config.toml
n_head = 2
activation = "squared_relu"
positions = "rope"
init = "normal"
Each number is 128 + 24 x the weight over its row's rms, rounded and kept within 0 to 255. Layers, rows and columns count from 0. Numbers have three digits each. The size before them is the row's rms in percent of the matrix's.

# layer 2 MLP down (transposed), 640x160, rms 0.155, rows 454-497, columns 0-159
114:103130124146105134134142142123142106116101146109169125131141155193125094112102195131133142115133112131112119157132189130084154118151160106162154161104113097136099131163113156126119139103098117144143104152074115150136122130138171135130157137142099126129205143133163107142133089123096117123135126110112139138137107139123154123130132102120106135140149120090130132178155170118178126134138152152069116110142155138161134093131146155105162139126121078100176134122086102122166132130139125
113:093137090085137123158158137143123145081148146158131134111132093143111153168170160073111105142105132152117160113129146115099104076158122135131149133134097112109111140114096134160143113146112147112166107150130123113099119120127058140080120122097139124123160141141165166129103129126152117117195139105125136123131097084132112149088142142141109087118130140165132172134129126143136095090145119138103117064133149129106114171133130116154117182131109148098140123156163127117139148157159129
110:093122154159067158141105092183142137121100124091123126113149138120144133107096142130159137083140128102115110100117078133101108154162152159158122072141109148106112144147111099111093116183138133170141145133087127117142119117145094144076076101122095120085125092142149107138125103121100150124131129163137099083116152139134114122124144178133097093154081151128141129143141115137078102136109128130149163119095096155086117144102143151136130168128132101117130123117119111123147133138122139
043:107168113148111142132130119151154100123161131137095135116133121099165119118147127142163129137120063138104136090093111147153172109131156126131116124092115122103099134142128130137087162118121184126134152119133148153106164152150114103104156128104170166125154114117123137140142144120069098133157172139157162135111100103118108106129123112148099125126093133125107118101154131115126184098122112127143094067111175141139143141113130117106128124139100094165132099093088154173094142077090101
123:119148136116147153150144170091102141154136129100109148124150096151092126187091166105135074079139103177155131128113112117085130177156154141111147160152118097124125161108079139114118110109138128131153118138117180166154096104097150142126105145143131126086103120186119159119160153149145154089167125119115115119146100124150131108134113112133140137153115141110125149141119120125100122131163114094099124128149108130148151136151140144197134121129120094132148123123141120166163126080087131
045:093131123138113125185187129107115138114141101123111138115076124123144119143140126103140074135120096141187166131117158144116124145109135155159131132153133103118094092140134128143079165165136137132105117138131110125105140142146169108107126125103125174143143119106122155167134145151136123149114099152160097119151080127103164110107100097120186126110125070130124145186152122119166132115082096102138105136149163152143153154110117148127140125146143076074133130139135128111111105164129113
116:130110118124114139141089141124122096132144091147178148141168139155097096137154108125113187151140091161109152150145105114126172129110125095114128152142103093141134135107102125121176108108130085118111156075093118131111092114171145160144081106125149149144149123137148147138109146116106141141114101131174144122154102119121116166156147052134106085130116134148164100073139145118143170133132122117094129088103123130097128121121142144123115162129133139107154096172170157141110149117148128
105:094131123134131151123143145103133105095118150160179144110114133093135121135122173142129120125096122144117055110133108151141116122149156154108158143152127118086154147141104126126148127117113128185144150146145118161116150124174145131154158131098139136089130119125131134094097148126127105075115156127141126110146105110095102085112177111132070132088110101142149111163157165135103145138115102116143119152139121162134112106088111132109127155159100107106129094117117094171095137167122205
117:157149106174168089117145097118151140125139134132117077173114081137091161163114145144112145125081112101127124122135131086130102105087109115111162157127130143129134146130148093121127148115128123113126133145153172139166085157099147163103152101111133124102147116114108163166165113134152121113112112183114131154130134128140143176137101103123101138148168134131110141187121110115157148166123155148132124125149153068144114131130118110154162105150145105118099147107164151091114115100116076
119:099166102152132149139119132070115140141119125155136142126125103145180141110160141110108143129103137120110163143094144089161152125116118136094112121163146136110139141099092141113123133075106099165134126140125147125101141137125154121112099157151117106152139118187125115118123149101146139184132137113121084144164177168148101113101140118119113166083100110164122145139154131103118167138122105156143142183131115116161145123139136147106087130154119133120159063054089122148124119146134123
106:140181139132078187159131119098124096125136140163140119141137136125187071145139110144103126137106106162088076093141142119103098129132129106161137154141148119120130120133129136170105126118098109149178113128109142157138119108122133114169168102144135139141109125131092133181100116126106132149154126120153147129170143140108122144068165086142132107146151091129155163125119126153152130182082149154163106135157121137104119133124133114179122135126111111153111139099173129153103139158119127
102:136092140123129086080144163136090094157150111113130121134157113181166127140109132103133084156111129166116156162101133116092142113143109124121151097112158139087166108121124137124136101071114117139153124137141140112107126095160147121131143119132134139134182094134166114080141089106119125119124138178118171100138131122141113164151116090167128147123142172133073113109158165102139115121140115125118161089149142149120123132106159158104089161140128139159143109110150115152070162138135120
027:081107135124156104149146107148142124123124164106195126128155121091154116124128133153121171124123151126145136147102116113155173082121121100133117094140120157144129109139125122121128108108095140140185136158104109118128121142174110165164111091131091101134131101130139131125154136169120088135160134104121092132109159163134163128135116133129110186096106151163096107158158174174126145113143177097173140142112143145142172104155127163137144160144162142161115109103134136143132163108093127
102:157105105158120111150136137119141136124138153153145111132114153112133097130100167133125153127102093152179098171085097105153164108091145105111122124118125168100121120143156122149126106102109122145129097141111078120113096161135143173102094139140178146111106108106125130098106153144152152089160112168153119089126125139166147189172140115148107116136157111109122114116114138129156154126079182122120098099099106121160121121116106159146137199130109157135109134139165137150145137152133115
053:140139135127127102145126133132140117126099189117129158140137088145104120124149136108099111143111133166119137143144135140132143159166084112116107154121096116114153133115083107131113137084095144146160115139114127107140146104174103102116153112149168107083187147106134094102130119149094121121114172101129158135088114135177133134138122059159137141111146153132107160070163104093152128129123126117098154108120097148140115076175145144128096142123115138116159106167110153154178136135125108
112:125101115150172167140143123146104096131155089097121158137120156146114122080124190102134101139164156161110109156120130117117138150150095136159092090140128138102135133097078132125128121145124097130140082144120130108113134133132114096117097122174078114094145073118166133113182122113107143125114117133118126159131130183144138081125159153148138133116128157159133142139177124112123136096120133174126104146062117121120122168140122169109117173124156103133139116110149153110113148162115112
111:116104099087135153154162140130140099129171102140158129162129111141142114162123140120120149097126105115101133126131168122142150102140125113126129120122139119140089126169100106154153094133141139148157132117115128082122121170160107194117125151122165122097149167130156175097114139111132085129194169114129133149165106137179133134120108105132120164081164125148131186092109139138133119089122119150095099113149140139131130125095141139126144170120135132107121192155144106125122143138184144
118:159130114117138106143113132112177151115131107137178144131125096130131122112156060065153147113123140114119108137137153140161141117072108151135129126119108144103152120106164142111179140104101126171164140093116089137064137125155168126162121125142119100144109132139143185134114129128151129129069174141154113098126120124161127127146104108142143069118132164116130115122160113112076144122177125168124110150139149113156110122153129120103132113115130128126112103135154125117088163126107170
097:109116101094091085123137147138161120127141133126146155128169098110104168170112111091127134093174143098104140131142139133097132154185111132142115121157138137160152125145129088133150092091149096165101119162112138131124115158117111110118104089142131135099134138148154150079106171132122145107127123160100171127114119088168093130141123122121149121160142165097074171120094121138149151097149086142105136134129126160098114112102091145147152182144165151128121107149137141162143142145107145
119:124169088180155139145104082140146117134121108135113136136127127120135149179127150105118126140109104134156135137149107143158116123095119154103179146177127110132138120135107166116122088093134145105110131123089154121126168153125150117138122147134121118134095158130158090112103130141110148093110073128087140152153142078127125151181141142142114109139118112104148156088087124086159160092100139121120174154109091131153122162113143124173115155112129132130153076154083108153141137128174121
027:114153132106135126094188117145172128104125102098157122118156124096154152123126135094134120075129111094073130165085130143170129122141110101127125115138125096135144117148148155120122090165164147143144133156098142127116138098121122113134116084106116102161161125131125123084117076134144134176150122106133108132125141100116120083169137103137113167146106115141095094172178113092159089105076089148132131159148083131138170144156148093151093123144130152129111127124122129132144131142150138
058:117169140126148155120084142119126135106148149151130160141157124131126141126117125125101146095097132106127109122142089169129119080133124108133123099090153193140136159109103149159127096165168104107127186114142167123093121130099177105133149086119144155121106130132121134130114165143119115114146104094106119123108139126057126104138125107084163132161125129135094123106160131129167092133117142098117173105051144105151136112143116120147167113132133108108120102104134087125162162131152126
115:142153137161109129125129136118109128136132134108142147135144096142149139151101154107169111141115143142110165125119180145147156141093115095116105124148147130055153122113118120101113137130084115112100101160138145083097172117169128105107154145161089075169116162103168137124116125128113117124120122093147172160115113102110128088114152089151133143143123157115142091129123149153128167120175118139174125136152165117127117123139120096074117135141096134113147143189142148138149144073157116
114:141200147109135119160085150159151154175141099120148124180106137134166142137090113118140103125110133144154138103098121160117088106102118138159116104121143102162132133137096113143159150113109160142124111167131147122109161119173129128103126154121100157122135137119148125168120126126140132115105148156107193125127097121153121130143155092095089174132142124118125170153122116104105107133122153116130144120184148142108121131143123130100083189138080145126077109129152131141136103153075128
101:110118157133092122140105155147087105152140131120151146132159093117103105153105186097097132134128117127144150125172131152148164110126132125171116100138126155137158097147114136128113091086098151157134132142099125157121081146115120133134112135143135144111115192150141134064150159106151171142118113127149095094083134146123130116093145122142119086120143110163137154179130165135184117149112139136140126124122145107126116137132097141153118148149175112128191110096112107127144104172104166
027:135139135142130095095086131085159143109157147108161143139087123137142155147131099156112142167126111109147112119156111101128154081128157142154084123126111119108167131127120119105108134108106133162135161133116180164098135154143135091115084144158114153149109119115171114137106126150115126086122123118133113112137090093125134109134069142108108126164084117121131130161154130115089101147121113138110133137088129132121101164100148118118077135119173106149164184141160100113127099121058097
115:109068114152172120151095131105099148133093100097165063165153121146138107118108162121120129121152088120128128165139121111167096171102122092107172111134154145140123148120152127155126139117094129120124115149119154132122119108106161104140122168114108119120131108117121092095198126132101116141085112141177075155137169160177111085107108103105118149125142118130150156134102143113140129094120140118133145105144144114133140127133096141139129176118122105129087113159098126112178134110108122
033:104111124198095142149089127128125079179115119144159137112134163117166152105090156128112102126130147113132145112083110112145116107100109149105130101164138123164116117153119162080096087136111076085131118154134152131167145135107126118119162119114126157125126083140114119143113128089171113122137104134122154137148122162155140127110114128132128111100134113149122141135058147113145085098135161165157157092125135099120093152114119137166152137130167132122132160138122099184144093138128125
030:143132113117111117126151132119144101089107144137127100143120118091075129082107179096134168109162109182113152189126126156121114128143154145187093165165156126110107107131116128098121126126135098128099133112116157135125148078084140107185174114129136164173138171112150120166097121133116168138145114122112114111124138091140128141170130144114165157124129120145117111157129142137120096128162151126093113111127097145189144141100132134113117123163131117121077145114132123133083124129141117
120:149101091077134139162132169133124121165148113159154135112106146064161127116144174130130146131128119139108127158143122120098150139168156138119113114111079136127105127124081157121137131138122135152159098173151127102113159166129132133095095139124109096092176086115148151098096119103148119094148142078142106162099126124151148141103149146124100127109165160126139124142188113136116112118121153142088144102144163133099120172154142124116148177110146126151124099126144114110084145145158164
117:132098103121077150123144096161100187155165116085144137122163162139139087108079187107144152138145094125107116149122135124086121131137139123168111133147139099120158096114105103092108114115144144151146141148163146120138133077159109115143186123114103104096178145120130114113173114079147161109172130112124110128138117108139136129143128113134107132149125090108116128154100125142081098125145144146104088097144116138119117177088107116120136138121134141144156181133127097124146134108144153
108:130193099158149113124149152127151162133102125140134168157159098155135162128149164109112105142096173147122124102149095146115126136096152147145098085133103146099168141125091148154133158111141114107167125171112148104117186106155188122127143137122147105158139126126151143103153171108137127078118125131148109145158133129131063110102107099141117140115137158108133107091152175140115131132100127128138139112146111122123129103079089141132117130101107128115102100061144130119122099137122105
119:124133079121156132158163164157121146104134124123140132142137133136121179140090201118123133101094098131150156104142124118107087154117129098130161119115116131134148143124124166129134129112130131118119141125138088066135150098115150160112108142090120129059169108119150102120118163141122143138101142134156193112135075120149114127086175137110147127152113158111140145118175104112109084112178134149119112100122126130098144116102130119106139159155136102131165150154095141132126159150145084
107:109103146107138116138154073141097137136152150128119140133121123121157138132156139139141169134103155152119130135065100170137164134071092102167144093148149116115107095159136094137119134114116090131153117107129134147156127113135119153184095125124142125161133161125134117135170091127156126125126153106120106148142155119174122127158170085144130120096103168149164167134130107094120113161104149108123108118088117183117123109171123128127132115160132109164120126134163123189102102143093093
112:121166100132113109133127108125102145118140164068159113156096114144097129125147128089124153110120140125156113126128137130138117142130119101088109050131119135103146130069105073118135069124097140163125145113144131092155129129116154153149095108117124095168123159095113131152142153145142141098089123132145104136181165115092138082104100111111133128148147133115101145113124155116109121125139140165145155109150070144128122162140093096161166130171132086121132120128161108160165135135128128
116:137094141131161108140151153153163129171141105111087128146105156146132139160158144117097095135141126103086135153108103095101102125158140092169112127118142135127165144123102129111118109124137114165162147137094136149097123132150155150163158137124124111096132112131139129105201098178131106073096122120133133127157104125128084146143099114145121141132147193100094151139133120134139136149143131133122161082121159076119134125135106139178111148085111127132138093117103160166091137100093121
108:134088097097143122109136155131122132129114125116145114165137164109147139158108099080136142114099141167115129123098149136136135126148128108140128132116142108127157111154123128098111084105133124127166137109130157155128087144178080125102131130163082130114145107133118102108075112153125162109136107115166088129149106140122065139149105094072143087151151130097175139104104144109119129118188088126123118101146106090102111164116177107123150135132142090094150136112141110133084159140109098
104:114123161108146100169147174147118125147087108123117113138121115131141119139134160124123133164164145144124171118085110095163122148147142064132154084084134149142121153129169163117125114060145113145130161101117165145097131156127097100122125148182152114156116132138131135127134135096133153138156126121122094115128141095134089119148118119117146113126129090143138122128173151096187123141102127162157117095079093116130135121111114143127097162156148096140167155100109123156156161129078127
058:130135085110119111190123118120153081145117085123138115122136143172133108116153139134141113122120066151146118144088113120137120119080098129106097090155131163093151160107099091134114113133108153098134109092144163144094174104109124145149135145141084163131204095119137147106134130126106096114142138131111172165160159090130107132108099140132132126148117139100100127134120143137149118096154147105102079097104152132114138107130135081137162124122119134184129125155126146119144141142120086
110:122165142133119111144151133145094077134151109170152142123128123141141135128135189155137125139160154136117106178144204131133140102125154095119097168167174156115143131146127156113116122130111108108182128111119094096136142103090085149110089139117120095140140126133152150102085115162146108105201151093150127138140140136118156125114130105148139142090118134157156126129138154141095128133123077137110130097166178133098140092113148148117158144128135126155139132143139122151106101119134082
109:146134159145193154127116124118079119138110118107139159119115144098148130124131105109172092155131106132127119156097156130158121131132120098137136118097138115068150124098104120124159104135150094165141148147112055189143164134162110131110142145116124140099160119147122110088100122140153088092114164094072164118117144122139132156135108134129087138145121160137102115109143145159109141151130133121138141148162088123133152131140158111121104109135102133121097101138153103128207110110103118
031:140132122135108116089131142104100187168146117167148090112143100165141128116107177119130140124123126087171108100154101120117180144157112081137144151120117090204143134124157132134160141155089132148150096122123139144171126138178131138127109094072125118117119120148172147154109144135102101147090158099118110156117132120132156129121131147123090177152083140079144101167131112098129119101147152156146147150123145158129141120139100137128145126107139130115147124118140123104112125087138096
103:137179139167102148124140141144144133156092127110124135118116121114091133127108190123194124133143111122123140154112148120121121120150086145103133077128090120105151145099152148068153146080147123122141101135071143146138152133187075131150118122122095140135137152096138154133106110125125138117127094086122132142165115139178152149188127165084118125119100124113142135147103121130086082119124100087133142125140106113113103152157082131127107156114135131163138121123099125093136158137134122
111:096109129147156143153112161146139124114142131121164120115082173106180151147154133134126117151148104168138149128136139161105150117128143140127133179155124125134087148167171136151126142130119156128174123164176097120185130108158142139145161113136164141115141158116121132107159159121130122138120157120108109079101119169099137174136131104132100140102171158156099128120148126092116154128152118102110119133153112096134091114173136072097159108111142140096088134109146150106118149114084155
# layer 2 MLP up, 640x160, rms 0.147, rows 455-498, columns 0-159
125:077109128105150107159117108125157109147131086112142169133133097121140154107115121173104087105141160132110136197125134110196126155119146119134110165068110139112138141124161148114102149133169122122104148107130161125160150150069138137147154160086093179158140104150167095158137130138166105136131141140134151130129130139113124130161105123128133118153127121098166090098121174136173143114114131128158133110120104127166148160124136127121109106146113116124119152170079103124132116133154140
118:086118165106149103147130143077140143108141130125128100056147065126138113121132125158124158088118159085119134149108135146104167148135133132115113147113103133112114148164103137128159135094117104131142174088131121113146131114171103136089149119104093142127106116100149136128173171092151090151099103133095098118152135165129133139130113117141150139147163145135101131153077147130139144104133097140133086156099156055126138116115167126147106103115127116126113148130117097147138122141182116
037:087093138121077146146084142106100128099146155123112143121112099126117135132087101152126124120118183135119166130135133117111120119156128149114094111138163118143104112114181140119132125128182087100097137072092145094110090117167131079132070166110150095125112119113098139131130104155133138127095093122109117100135160143116123141169123140125120103125118101106123162132109118120139107144123142108144117167164121103117197148153141118092135127148129065105154163111131125154088123125150125
115:114097119138133111111141129119135125137190106150070102131090128134105150107154116060135095112142113168161121079159145127112164135145075143100171105129174143124120114119173127122069141148107108117135108158088141076124133111169114143128134153159145111121143149114118105151132110127102088159122144140130140138165128139106158117092092155105091144121116100102110133139105123121071134146111143127147130117123127133134098146151133117148159097115124115092162158135101181151119107111113098
050:117112137114088124109171137102158100121133098091106124149116101136089122131127077119086085095112134167103154122126096089149147122164122133133099128152121144127126132125100166146111096151103123178120141121127108095133142122137103108139116091132127122126098098088093112136150137119106110091100139119084116112115145154137100117153141113125136154113142109116128133109168117168181089119134175107162078138145108111165153157112088129132124116128112124090164140119117077076134122081105079
118:148120121152111135107160126140116082171135148118139138092163086119155155137160141166099155158116135098161140187133086164122138128133113163111106140110142116087155126124144083172099157119127104126109161099109123115135165125129127149122159122135094151149128127112094100115120135131116127153142118094091140138114128117135160111151110119083129099125124109119129120086110104129121100163116140118136100147163132102138182125143117115146086118154117086117088144140062128076150100195141129
105:092141139126123138073139144072146142119145177130192088111086116121091138098098086132134172125130162125140118155116115151105109143100082114114101160133144156141146101118142109136099139133116132131126144149159141176128128110147141114112103121129120172109095151112105140135147164118138085099128110126121109131096096119120113114165143146111097123133135165148129080142106070157154098157162136135127104143097157143124114081166154122161144099134120148143186125112127128140080140151110134
125:172092128106104173119087107113118093114145135109143092118143104067130159130172124121141174145132128123163130127148151154062069110150072145087114103129120140138108141100109148132115132156163123119129111201132130143113121109126129088138127109155160133156099148130109125134087128124091148121170139085115109140099117132121121149169136171147123125181133121115150159154101103099100158173123109098109154128126138149140132155115105121134121103118114094103126163119135137152113117136139137
118:146146126171148159155101138114105126129091093081097110133157107138101172129143177160154079168131185146101142165170129111113123130104145127100135161113123130132142107143163122168087142149116134146083142124105177159142090129129129121107102104109159128117138111118112103113118128098144113122148154146099091128106141081126092118143146143094132149173083130108111108106113137167117124094119139164109123131117135136095176129113087164149103138145150107137143118116083111090140111115119145
063:110147143096120132109154100141111075119086148133153107130112129094112096092142125177167147122158133081148127139079114131100087114165135164064121144089139166114122140100157102127123124147099150074121126131122123131136093161099149130138112111145074121141123095144112137115101121144177096129143174114105083103148116113105121142089136169107134146075122108136115137157124146141145138128132111150100155139131128150098114192114126115131150088138108116126114166126140137093128152136111158
102:147147150134141117124168163152142146107099181159086144132149134131078108165126144140129160114191138111151144109104143113150143120108156108097128130104134126150148147121138100148160145097141140121125138166115145101117126073112164155125097116155106096133188169114068115116189140114132121104126108128094128149083125133140130099144117137116100119117120129142129093110128146089095121140146097111191127088127126107162127125165165130143159109122126180135100125114130148087123108104132129
033:130151157067107177113073143105127142117087139144081117126090056103107159125168130118118114174140119161141134111142125129126094131120142149117165162120111151145150162116156152116151141159144145129092135145118100136107108118123142079154121129168143157121131109118120132120169130089148118140096135114129118098097116138128103097137148147092171102127146087139134144135096090117139095129101148155121093129191175143142153126155090100118129103102135134112112152107101117109161113121139108
121:140089145108124140141157121119102089162149128156137092135143081110076094099154089108138097141131077105090099130084154125148142183096111112106180130120085162104148142154125182124125138133127107132084143106076153087095060127156138094107157116141136141124143133140116113139146120070121089101157134157145156126134141087147140127134140125127100123104141113133115121133157124131118071121132120113087159140142093135127126146135131105146141140118091101124136133120108132127136112146093125
049:159128115136126125103100149086134104145148115128137159094114127122060150179143038165139135174138123135149129132140109113104095118154118162114119102123106121133096142125138096129140123175160158097056143124113119123110082100133118139182150100124144121148107136121155115135152123099092128115115109147099122119127087140150137104160142160099124113127108146111121128114117147159105187164165145118125159138135163149120138106157121108144136125096126087111159122101127120109142146151163099
122:139101156146145138130125108142151104119095161132106118181137158132147117100142139119118134108155097139123159111146138077133095161128081161146116115171169146133143133129084115131139076150128144068115103141133100152114164111107133123110126122202134106148157107130125159083104140164122115127163113102140097135109144130094122128125129089110083108155116122090095117111136130131082122112150108159093187140098121132122092172167116120131139086130117102100130130106113128145146150131097161
125:106138109143113123172086113167103145122086134109130117150129124112142148103141119119099116153152127119125152127119161113108141132138124155162146120117099166135175141096122134110096148162171153115093138124103142146117136106129097125138088160104099156166146067113127149146168156152104164123106141149149140102128158109139129116152127160186097118151145111123066099148139171153067150104062143125162128142119171125127140138127152148142108104136137091118159093122148139107142149130146162
125:098124147154125113136118154101107138167146177137105101110104148140133133135148131191167099160161116134145109138097086116122127148165138139134106123111153160158155132136138111118122173133131146086094124119132158120105119153177112122069155156096088138078136151198105097159131137103138162098151124124162121132102132168139123145115158129116114140092189108094150124126117136170138134175142126102170136112135152128133125128127129107118130128125108162164130109165116134097138106139135085
096:059135130130116153169128115117124131100118204115117140072136101107150150114122098128104144124117142120140127053137150136096107130142153111061089124160131132149109158139155140126072152175133106113121155116121146159130142155139128130142151063133129121140131156120146160150142138073141115153127126098084136095123080129125122132112112139108162118094125164139109110117150119120156152159138142142125107136086138140099141144112113125110130168122151130142102181160129155119159123131123124
121:144142117105098133104139161099140139120129145164126134116126115148096086196128157078142151102144130140130130102134103097141113103163090129138115146162156123167095164094167135115123114125110107134116120150143088141111139113141126078123112136113119122160100106118135084120148095134110115096131122154110059123113128140120099119118124136139124118108134126108134164132066091145109111111141119110101070182087117101119111081151164147124138101173145142114121174126146106177130109132164140
027:115111132086135127148123165099147114088125152135088143150140121156124121147151080103097074126135136134115126130142157099165128147156138124136117136132094128166066111136136167107121151128070125091107133121093127087128088102128117106133136121113123128116089156130082114108138130111132094134144128129109110067095072093097133146179103167155130120081135119115126124174114129124145150166102107143146134140146121076110173140126145122133088100102124141105155127144132163138143095093121142
044:117104149140093104123137101148158134147136149108093122100133134150084091100160094150133136086096102113119123130128107109127120133173130155089112133122163115138099155076096101130142118138132101118127152099095121112120064081159104132170136162094151166093095129100101124099103155135125169137085106114089121120124077146111160115101107174136125109137105131101088112131121083166151119116130139118131113139170125150141132134135092156157126102115104096133124174142158130103129160123123131
118:157172119097141109145117111094115107156115132153134131105186119148134151147123124114112151133109117098163114085107129176121127111140132131122119135161116134108139137112156151155137137097114156085079198137112112184104096108132167089111102077082111066118125114118140092135126161117096105143159104099091138116107114119100151075071122152131117130138119124107130132129130138095121129140130128138168134134135174139104148126140131160094129142162144155168116168112123143119133132097129104
110:094142155129188131117106136134112175122184074117138142163163108148144167115109091124136141130111146125156123105157142106131119139121110123125125138134190091196105143142138142158151132159125123087105140147144158157134130132113108172092124136072108114146135117129128109126154137121113152118144109175103179157131106158138107095119159150089136147153171125107144124119107107178084133150137151102153127139093152109101118169100137135105129102120117132140107136135144098109110129078142121
091:093103105134109099156125113091115150163124145086127139081142119095094122103152152164120149137152127068102154166134172156093123140166134108123136178131105114115146119135141114124120128136132129122131134170126156115095099153126128121141146120122116157133103137114128142138115127091085117165149129097114076132131113152142106128086115105113116107180133099115136140208145121156155149125107124110170118183123076123120153141124105127163071112151137116107100138147118115152133125069144128
028:115128178103118111113109132109167120128135122120103192119099112131102132117088101140151148111083159115077095145142141137114103129148134078095149162123157107150150146081178138160137104136120136116093137134158134151147118115152111069146112098104136113157136144090083107116160169122149113120150092131119154091123112140159153118130166139105147127146109110180129111157119140153109126155115141116121076122167141070156166135125100124103109115125124118145125159114139118110158110165136148
120:173147123158123189127092092144141088126079105113098091191120109124106107178137124086136124148140151121126106113140098146121116087131118125154110160126145110173096099099182101113076111137127137095107101086144154171092085095115130081124129134138130109119151142105122133117140144131092118124145134112103122103141108161123128091119133162150131133167121093132138126127139155119124165108150152149123137151103172134117153115084155168162129140156124131130147096131150162131112122126136104
034:089124167117125126162105147087163156098096129148106118137112097131145121109088113155100171188114136149133134118125130118094091132139153102110152138158132100133110174162153097126096172192178132096096140114126094127147111145134135126127142114116105137176119084144134130157105129139139120190122099102136187096116112116133109115150135145130168109102124103125098125101138110099101115147159174132149145161155134142137103140101118109123140084125137107115128167125123145136086117139113153
027:170071182107100134137096117116138131121118128117041121101168141120106137150130136163156132121115171095150168106126151110156098095146144105144144133125086140113112134137169118145140138183132120101126113120145120133144119126119120122116154167111134094146102123144105139128161126115100131119146097130130125081116142103087139110116123091116151112109108146139106139116134113158169103114157108150140081107186167137125144111112137138109122071109138104176156151104088113087135140088125130
128:082128117137103122142122113150133144067090124132109112128120078190153127170133140143128112154133174172111123092121178133143149146097101156093137160142139107126115133134179101132129091137117113149120121097138103113130097119098104119139113079130162136104160123108126122113108127168145119166130139123097168158163120128101128109106125132131124185130125093125114108123139154189107148082087143129116141139158120143146147160145181126132112127110155137114164091126104132111108148082164124
120:165156122135106137160099095126135139128046176147119126100129142177144114173074118143164130086124162148118156132111127102152099123088144149066129128137155096163130137144133151114139139134122130070122136106146178136118116115111092110145129138152141088083117129125138142131135112120116106137133091159110129106111175112163108112127130103133152177136148142116128123174091142147135136112107129144117088141166148144113139118147135108140168149184126130166161117133141155137134138112154159
104:087112136119089111100133139108106134104175123086120147086117121105100123107124100107136133144109159110137131167136092157144135101151153174096097160154149119135115139122158170127079117149147143098109153139128143106081110148148113101178137149084127104121109136106157133133150122106106150083127143102162149122108140124096127160113109137120111134152161101137119105174146112145127106176114176127104076128168170108141128115145144147190132132130131129104085151130102117138130136076151151
129:112121132141129122157183094158157141088109067125123093098129107113139106203093152152082103133101152115112114139119116149111116105125106129153129153155140181146104160113194131112132098157115140102110172118116068125113114084134136130144178124140118139132128133161099137167119120119099112127109139126095109167154077138127117144156148175139186109157120092128138128149115132126110139150119126119123115101142122128144165141104162103138144120157135123165093133132122136136126112097147127
117:123098147168137108093113144087108109147139155116149148142125100102153158107172125128140102145138192163132172143147093158146100145143147131148117122078151130150105152162148088129153134141145142131140128093104132150126152127180134096169152133079174137112110100145111129146128153153181178143113112141107153138133070126158158161095122128131180144097095158149143115107099147131145110132127149136113136155109161146118104102123173141153143090117118125159111138136107109129123142121091120
109:131130128110139128138099115137171106094110162109119133151128118161105186157175125132175118145121137155133114091167121114144140151136130120130104119118108099157112162165156146173175110130105110119113117119157132147178099081132118154126089110115131122159138109093136124146117135152127141182131150127113121110169174101133102120112121101091124152119113119159149109100143163120109090130157143139123094120085121128137149133126083091134187103106130080141162135108177148158164150107096131
113:118167147135162108148111102109139090113150129187120151073128129116119078129154113121105109123161160117126147126079112139131134118124145117134125110102156148155145115099113115172121106155106144139120147143148156101162125120173114099128132149115090123150089150161109107167130159162127129144129142158150122107101180160127093135127077137130158088118106128092159121100107107198159115123109112094111117106131149106112122101145113134123134094176110112113150142099175116130126096111172100
106:143096113165090181131137146110132117131112153144153098069138123058110118149141130154128119102090118131128127114101152168090109109172147136111123130145157158134105139132137139108136111105157134095115108139110135125119133140165090109158135129191101171110084159165093134179105113099165127118114167093143114117098119151115151161110109080112143161118094141116132092117112153154131133156136141145135154156169093148088135118132139109101092110144126119118112128097146142136163106136103122
089:156136158116162126151137155171134147147080178114161185118103125137122138126140142113127108091141154111110147086126110135111092091138131100085146116112110139127135165130141152143127101139142152101098166101152144176156124112119110141141159097099119099127133145162113141158137123105119136135136104125132135088097124117129134124137166104119090149116084100162124140126155157157157163141146108141154115169078123088145156093138166180139099095110105126137158107114142137136145107068173117
040:123135153130091131120086145087099107112171159131063115128137121149141128095122096109116175129139129101144134124166111141140083124170106132102120076112086086126109119151146107138140134148131089093106181152125133123124078135160128137129153093158157159125139155102130134124127103131161111118169156138103113110092128139132141125156146105143116111125099096105137134126089114087118074111122103144181123153114173144104149123109110145117142096143137156099115156101112072103101134115101128
111:145155162090150116125137087102096087129099114101107116079116129134162138076135110154103155136125154170187101121126153114132096168150117144127127139108116101152152139120114097144114128141125128114146104134118077168147145116133134118134128123102087121124071070111121125130097121166144105145167120139094123142129129086089128109151148111138130119154092107150104157145164139147108123131093129135140123095153147126086126172137050100105119125117116127164145166107141136154105099138129152
114:091173119129147124154097168109138127139054121142157113124135125162129105149095128116073133153114135121121157113129131104165163132116112126111155123123077117133147128144179122105120111163094085119125140112128100122143140099129135148119191112140147147130120151099133093136146104089130088123113123150122110096113151142167108117127084159091102174156133114134124124084081166159122118148116130128142096101119151126114142104147138106106164089164120131143120090134115110159123157104116192
030:086130143098123104142148117111092100126124149112112150127113110087120125110104103166121141158118112135104101159099134092078140157113162116117105161148109153128115121112125154136157131093144104051112156111115120084144108130143115054115097085150137115102116164085083138122146111127145112099134141155106131096132119107137114099138156124127121113112146097130098115112109138131134123082118126127100090178165138130149151162143153114121144093111111163159170124174078137110140147099128117
104:121141144120114138115145139147122094139118143117133123135111124100144182108131101086132145133138138122161147108132082097127129133154124136092092141103120100173096084084096127146085140127133126162113167113099134130125126176154114084084097134128119128128144129134108116157122173151133146147096128119129157122109144136101112168174126128110101112149097125082126133173105131145157053111115160127192113147095165104125187114136124098184092108115118127140152156110136141141108137135140114
128:154168099135107107131127153132123136143136168183137148197149094080155086115151131147093157118130142125096103142109121128158107151159149137111122151109151111163095191159183146123134118141127103094084118126125098121145123085127152081116195098112168124145122132097108123147150151085121138157122096122119148119125123155121101119114130159161106138122159163146153112123127168105120107122127113122095147144138125127138128101158119074142113136126118167128130134131105150130153152130112082
112:133112145113124141145116130128148111127096140127147107139118118109161148110160105138141125175104105135143106130186101163171069115163094163118110173082120094120085163146143132080133160132128110147126137103157090125167104144126109111129157156081118113148160128127191091157105091115172141109121116153139155115134103123104152151128175133119110160115119133148161143114137116118104160129154124098137157179088111151137144148118108129111129130129086088142111162136118120123163117096143153